From a checkpoint of a small transformer trained on Wikipedia: a variant of SOAP for these matrices.
Each number is 128 + 24 x the weight over its row's rms, rounded and kept within 0 to 255. Layers, rows and columns count from 0. Numbers have three digits each. The size before them is the row's rms in percent of the matrix's.

# o: layer 3 attention output (transposed), 256x256, rms 0.144, rows 106-118, columns 0-255
# v: layer 3 attention value, 256x256, rms 0.163, rows 107-118, columns 0-255
o106 099:144125151062108126162154148126116137126094120137131161134107132076120095171109160123137085160106109138122139158065132137159119081142140130156131113127111112151116114100170132129112130107096113102127179171111132163142149163132168155118124084101095100121095140082121111084119119104101141139146117123109150099108174120128132157116121128136118145137098099118116119115134131113107127135112095106163139146132125103092131136120178134138118105129146095154143158129148164120137166108136136141185141177138102122140099100176124132180146154135118149147136144132144136073136108135089132107115113137072148108131125130106134088113075117095110132150167094079133140103140112139166126096107159145108141144118128137081123155110138111110186118133136140123114126087085125155129088163144162
v107 104:123128146125152135133135153130089155118113124165089119112111114117135154115070143117123116137145158112108124098122122124133135143161140120129141107141095109125106112086165149156086143131111168112140117124098112116092111117121110096155114118158119156114085140123126168093160149085158091176132113103097137114166176153133167109095121120144143110145109114164101171172103126104146095123114170139127126106125148111173110131103121155196104094094119058128109068128141176119145123098130140143115139113104102158138133109126121139073159098145156148127156158144137147115133114158158104132162107091154083131127163116160165152134130128150154147148101128135123125133112112159099127134123152098146121139149149107106137140061100102120135090172119113152111177141138134133166127128141082
o107 102:075159166102152166133128105083101111146144134089163099125128136125151120141137092151115128135127108114126138104162081169064093125126138153130128069127193121184138140122142163090109102125158161124141157125185094143103117161112179125149139162110130144129115121171131129140141121119108107123132124127109135145117132176125128147151122147098132119108138172095126108142116103107119133075134065128151146131110126103104108120143143155118122108157104148156101164128120095099131128163153120137090123113138099145153161130109163157161070146164113128136145079123121092132140170165144109153135146169107107125132126161118136132075127106122167122117118133127082129157154133137111112130153104076161105155104145135139128115126148151142130149126160174118144122114098103111163140102119145
v108 097:106119116116112121149103092160122095172129078075158140130117134131146084119132145128137116110063147124136148114128112141122108119118127140155102133115127166207156144128122101142168165133147147099091082160127120107099141118131220090131158104129105140129106139130151159151068105134122163145110155091146080159092149116108132090125120152123137125119134161075124096109136134123104158109162123149119102137151137087132145123113118167129117105164113175119197147134165154164126124153124142139136131071086132142118137136156152123109124119160123089123102094094137130141163146118129134124154121095161139149112139161105145110146135137133101119117139152159117141111141129148131137122118143107140136133128154132114090147136121100125128111131128160126116190133162089126192115121126118
o108 095:156109128127098148119130133116146109149150126146116078115143092136082173135117135157104158121140144120112099166129139162120153180124125126152137128161119129104110095140150170106143141126133088115144146149108097127124079076107114136145087124105142106124145171101119081118097112147114123108129087160153137155170152130125103152098105143118137178111124149167148100105139145152110128134126093073119126180148123149121129127141138179140142101087114155158108143128053122110095130153166111128154126118117088138150123093122149160118101124104120117125112150153131120163148087118136146092128146166133098116133154129116142136107150137130109124160129112158116172118147086136101140150122131107147090148160116175161189117087181137118139141105126067152136093134108122107130117148081117
v109 097:112117180141135149096108138135158109112128121136158152095068148111158162125092168118157132114151135191169136139134101174135166128133156087151163166168125091149133162107148117139143181140117128156122144111111132086136107120146159127130074134174094097155125109123092156142149157085108113140133125146124129100142139149117115125111145140137147132130106157103177160160142145133122131124123162139153115189141100108089124121181152108079171102143125125126120113123117117116119145130123158081094148112101133179117138143126123112156127100115149119129131103200120146116100145139130127109083113129146117065117154122132138076108130125131140171157120148127129117097147143163132119146134118158132112164112137107160134127132161105092132125099127141099104083100131128151133089091114145
o109 094:112098093116138091184201119122093110122171060133164110101130129132122122123175134125111118104148150114141165139118107150142118076160077122131123136121116132116151097158147119163110117138153112120070152176135112136122136083089123097174122099145118110108124137145130205133138121144126142115121152128097155137154100101143143121133140149137142150150101134147087139185115119117123139097114169122114135119123128179153160100116109148074116121108103137136104091155143112136139107131143123136131114152124116104136138135146147148158151116117185125130130136114130120125123082057087110117134148140110084113124151112112101135142131154144093135121121125131095105094117132110145162154125088125145139090119179091131149148130133116133097134125128140147157137105126185115077153170147121
v110 095:156090100113102147125146132147148096117175142122196125144115153092128112099112157140117159129121101145114171171113119143140131124093117106151172147090122125103122104135150118109101123123145146107128104130139129146086156097083137143170125115113134095153158156195136134148113148115108124143119088164107082113152151164133113132154162170151119145124107145054158103164100137119158121140110112102132114168062157123110155117123170082117143112107131160092113133144136160119149164160177194170157166147108124140116122138148129113141124109127123151121125120163136105168121114124133106144146128120091107114131148121127113151154131130165142095093122134131119153112152087095138105132165084115143119168154104120103178104122116093151150132154134141160112134152151134117140128128130141
o110 097:092180135103111108120116088146125129113083157109130178114175111143139131165127145131107195197142135107140124126120150115073171131162160133118095099144146111137120106121106124163125198144149100148127108163117082104152105089145126087122122135138146142115125139094111125117118156137096158111123133107104108161127145075103134175095070140074143166091123163153164117130136127100131122102158134109110121112160120124166127139094113133140154114156155143152168147122123100140160111147123150168121108114112136121108173179116161107139103120135153112135150131112183112135105159117122145140103139106128146103138131162110095135152103135110097161112147172124137132100140143114109167084121146162113154138096125124126121120100152157102125150097099123118127146095129099149137146123135139
v111 092:127098105123115114132127128126120123131107143125114120149124134123122136135131161121175100136110178139093171139188106105089063159124129120089149117132126111166172174130150139111133154100158083125133145096151100139106132149146108085159166121152118114112124098131141107123124147123171128106127155149125098152142136133143158156147122142076119114092116116128119145162163144184158128116143085102129146167163143136113108150128200135141161141098160095123130101109147101119118118143121117118142099139102092119155105151118134129157158124129080108131135141164120126121114147160147109142127113118141098153140110135129119135121143076205095129134078115129080108122157104115127133150131142136056113114111139121087088114107137100130143146110082139143160134125096127083068102139158121
o111 100:121073120151170134134132114171106144132131118143148098114158140103132154109146136160146151107124098134132118122126144102161124158106136141157131143096098150141068073121142136159123104162127111103115121136134135116141114097124151115130064125136137110152105128134098099106153105106132095131085131098107131123196129132140163111110149114141151102182081152139112133130141130084116128134135135148151125127103113112146168151050101146120088171159121111119178106122096185154167121138101113101077117110118096146121122133140147135067146162140127137070133113131111159127123124136139131166121178145127149096120061119149120135120093142118165145146142120136155124141113144158124120097073114159106147129173140129152136109141132107076128133099084111122105136113140133158156128134110134
v112 094:092128138155135140139138138140092120166131102108086143107149091106157095110149134089158133132101150148090153104120110138104100168114139163152146103120177151165175160147137125147160141121134125108117091148167104137112126108113142102142147127150140161121063142143137128164120148134103090150120129074091131197166144132098140094118140107122137149105098168139138141143133104137102129118138127161145155145168135132132142121113111148139167142105083093096160120124143178168179113137149122129145121119123079137121119158124115080095163183116120108125103103165129126148158131131155127182141126108146141107155113140125121114165156133168090184106127158148089094110130161150172111129114130101162167164140142125112134144121125108133118129103116109119155109148148144100166131142124114
o112 100:084172150098140123132126121108141098129168095112157159062105130130085145166104128139126070123126152107142156145102093130111118125103125125131141128130126112143081096100170105134158111098112104090146173134178183122124166167097106110137118093120137135161136125117114077119120129127134137117076096146164132130106091136145131146087124151122131131121115123119101091158152103153126099086119123076112124119127133164124161124090154171156095144130133106155100143155105134176098143125160148133108149129141100105156115105141082127136118094126137095135114140105133116094107129077134113160091139130087141155148105120120116130145118107158092121147160114149091137117153088104142104115147134123103151107139147162110125101083126122143140119155100130188141114163130114097087132171137130
v113 091:094132154129128171133134118135110118141142104150168152063089119142151071112132121112099127123152146123100159124168131152073100094137122130129126148113151151128098111094158129083103142119157099108111100159156140108121122142132152136115098123135134119142136119064155128149124157171138131109149092124120122151148135125136163100105110109167166128137126158078116145105086124146090117138126146097116097162161160160104129140104043160131123095123109123095119127135127153173144166153167153100132119134123150106124136114105077126114121129105145126137130168134120131107134096139123081124124146099106115119126108142159131119181130119134135145112158105123147123127179168168128108116120087125117127115155134066112128148102150129105162124112144133144171122108088109141132181093096072
o113 094:126152084119141102147194151115121137113158132109138155158167156131119119109102153122120108120131140166150138156142115111134159179085126126119149093143104127176099131155166136136177113097097154121139117121115130186165079120096140134121114159186131103168117157163112165108137125121081109145170114110130120127089159127086140141132177098141068130113131121129121130091115109132173101137116089104116121130139084074118141135123143131107187098140100135122112153131101110170132123107128116115130112108116080119153127148145161155149133147122129122132099087097127140145127170110154148162155086137125119140125105134110123110146148132117151128163127112152129109101164110106123131114124156113117139102106171145115155130135143137065093132138102094084133170121118159111114085124107097
v114 105:143172166104112165180108136126113133081143096136108097094149119110135137153102097095143128077146160099111111111144180065155144142168113167058147116135114103127122125138082135115124078157117132138083152097135115134158076178146127190128121080132114132120160119138110154056157124128160088111116108154112142094126119115146119126092124136100160091094138114137109120165111147142130138135140136120165146162140109121135123136122123094087115071114121112152102116096132113113126133108125118134092161114127148148115138087090099148124134102150109126113137152119109118084114136137106110110087120090152128119143143146125138149107141093143104141118128093136117147135109101133132160120117126158179139145137132145093137111187115110122135149131117141110102142112094086135094144151125142
o114 100:140152138146126126153131128116125138142123134146122096126098090142189078128123119123163102107132122176138155135123142152146129084118077112136095126145103127168130136111150131163115117107140148189127140088158156130088148119131182137126090158157140081086131126141145141166084135104129084145121133116136101126126109105125109124136154143124096111137121133151148130116140121161122100126120103128084105120160116108136124132111137150172165138121158112096182129165122159156090096201164098101169104167127127122113088126086158113102114141153135161105080110136125153163133154118156151091145113160130115140144113079130109099123100164132165118111095133148093146111132140143135111140156150089098119169111153085161121142145127109119108128115105138160157154100121127122141188155152134
v115 092:118123162146135122119140146103135129173139144097117123168112135179114149174124148137104135198108129128111130097172125099132186133106122142091127090126189152111167078123141138157115127129190121145146125135108111156119140138163118126102145141090122142120150116145105152109128141126150141117086160110179138113063107124117113095100141137097135090072127091136139124161141110139145125110099122137139114076128142101134088130153098174121122137099083074135105076111154107103112084116143145159153172141136137124125141136135167064121106116137125162111105143087152143152122117105085118113110106127153143119149066151142157109117144141143121135124125101097117129167108120140140115125139126130116134133118110164113087129132114102138110161123082139115119148142101095107130143141110094
o115 097:139144063157150129156127134156153125131160112117132128161133104080137134151142134095136112069120133119124124087137102087123109150117128108136155136124115142150116126167135134119103135103116123102134125097119141124115109103110162158146107139152185105109115141110119076190111124092139102143167131109125134173163135134103150119144111079104102149138122128154101136139114175089155108135143166123141114117142134141151137110110112141169123129096184144099145149135105129115130166166092119160121159148115157093112124121121153168145160107121137161193139153166138125131128119169127091143144158126136122132118168152153135117129164107157135073111140142090154147103159102114121159105103080168146169119124103140104139150128156136153154122135179155140092134146092084120155138138159185
v116 096:188153140170099182155151144139117073149126118143147146148119141141107107136091125144154149146170139097118120086119100191136152165086118112099111102123120141123159116130162134098138104080137104105106167147125124117096157165103153092113109111137157112147098109111124174157134150125129114169158115113154165125157144121131138140112096142166183141116141107134116165112069111117092151094132121120110103117186120106108083123111131182146091184074130129080151078113124165154127134126120111113113129127105113141134128126112074127101137132135157116122133149194097153116133134135138105132125127128108129128156117123125168123132117127113137128142153131118154136136125126131091114133091137124101158170164167106147100123115146121120115157091153118107110128140111148162137170099123131
o116 087:109121081163145111135129134139131186131124116109121154112115146180106126116120136160130059123117126134103092139121103082116136141166143094117107102166116125148122144172108152110159142130132138164134168091133148143146089147143126153078070143142097112144114105120172087114131092143130123158125178141095097128139109138132065096102131128093101112146118140140132070115129132121117107105116101141162115145084134170141118089130125103163149094124094125164151156150147120148152131117137131151140114105097139132157144138122155158160136132148143147135099123074140093148104116113136125183119177112125122113092161119154113191100139158128111117167110122147119143147132145140181163137116114124118146123113148166139126122162117109106152099103121129133132068112119114095103089142110153
v117 088:137177107131152117132093130088116136139115158146114116132085126108126139133128154111145116112114108122122085117077104130203139141177106141115104139165111123113078096139117100141135122150127121157150109107116149103131132196125100130117123119134116114091147163159106119144147094127127116124166159134128111103136136107129135133123105181139089112156137114168104105058084137087140143143126129149119098088141114165161123135133123111093118178120135138165102130124146137147095167154139144125121080155097141145164177080134102158104139108157172116123145107111191138146122107094139138116083141174124070137137143120134110154153066122104108101149114111145158139160118155131146113117166138119130172099141156120152138122135143120119112092136104109130100152099138150131120142158142145
o117 088:108102123144106097150140126148140123106124135134128126134120138113159142173088127141120122127181133092114123159137153109117123095097133113130085113114166093110164153147077127125101138103157128164120118090109152130132147120157158131144152133131146119137146116133149145165124107159118127142170120133082119151127131103123102142177073097131125104132088146113113102120123123140102088188111154120128137146127150154125122125154171139157101111089130136115120122110151128142120097108155104163116097160163171136125108072121127140148125202099141128144113131143107114112115189149118186111137143128091093108108092136148126143117107129158159149134145078124100110142111111094123107124121161134091118114169154090138111151155126153139136130113126120167169086156125124138156106042105067
v118 090:109127139109138120137124137130138143107162107140096087099090130137129167135137146127081152143139177162151113148132134088120126133112079106104140154118162154118118122116086147104115152130104128161110132144137142109151112087108116139133156142124100079183136100104141142115134143170133073148104100183092130098116140130131113165124079118138130124166144106112175143162145159123132147107133121133136143185132151136094110146151141079133131151160144132099151105153143104099144118115091156141132179155109190116109143126095176110153147125134133158137115108123152077144134115125111112150115122113109145104105110142142158159082152100107160138076122127130178151118144161118101152154161163148139085142173099151127129098128120108113135117182101137133124076126113099086144149105129112
o118 081:137145165103172150111123165090097146121150111138110152135105108119150133129150111130135126112177106144110110112143180094099123144146144110118112163124132130166170145138132138112121135109197144114127143147086117153115124152141109135159150110098075116082095124148125120162145161109128075120142118110150110111147094159157143119122126126119115130089099123137145152179137125143180118128150151145129147110101136106137154079108097143114115144155142139114147132114151107181139114122133152093134089113132116122065127151121128127091111131131122142137147137109097184152122097137131105122130140115147129120152129101131128149213140109114201122164174183101117134120098101128165099118090090122112170141090141112121109102125156138100145143113184122125145135080092140138117125125109160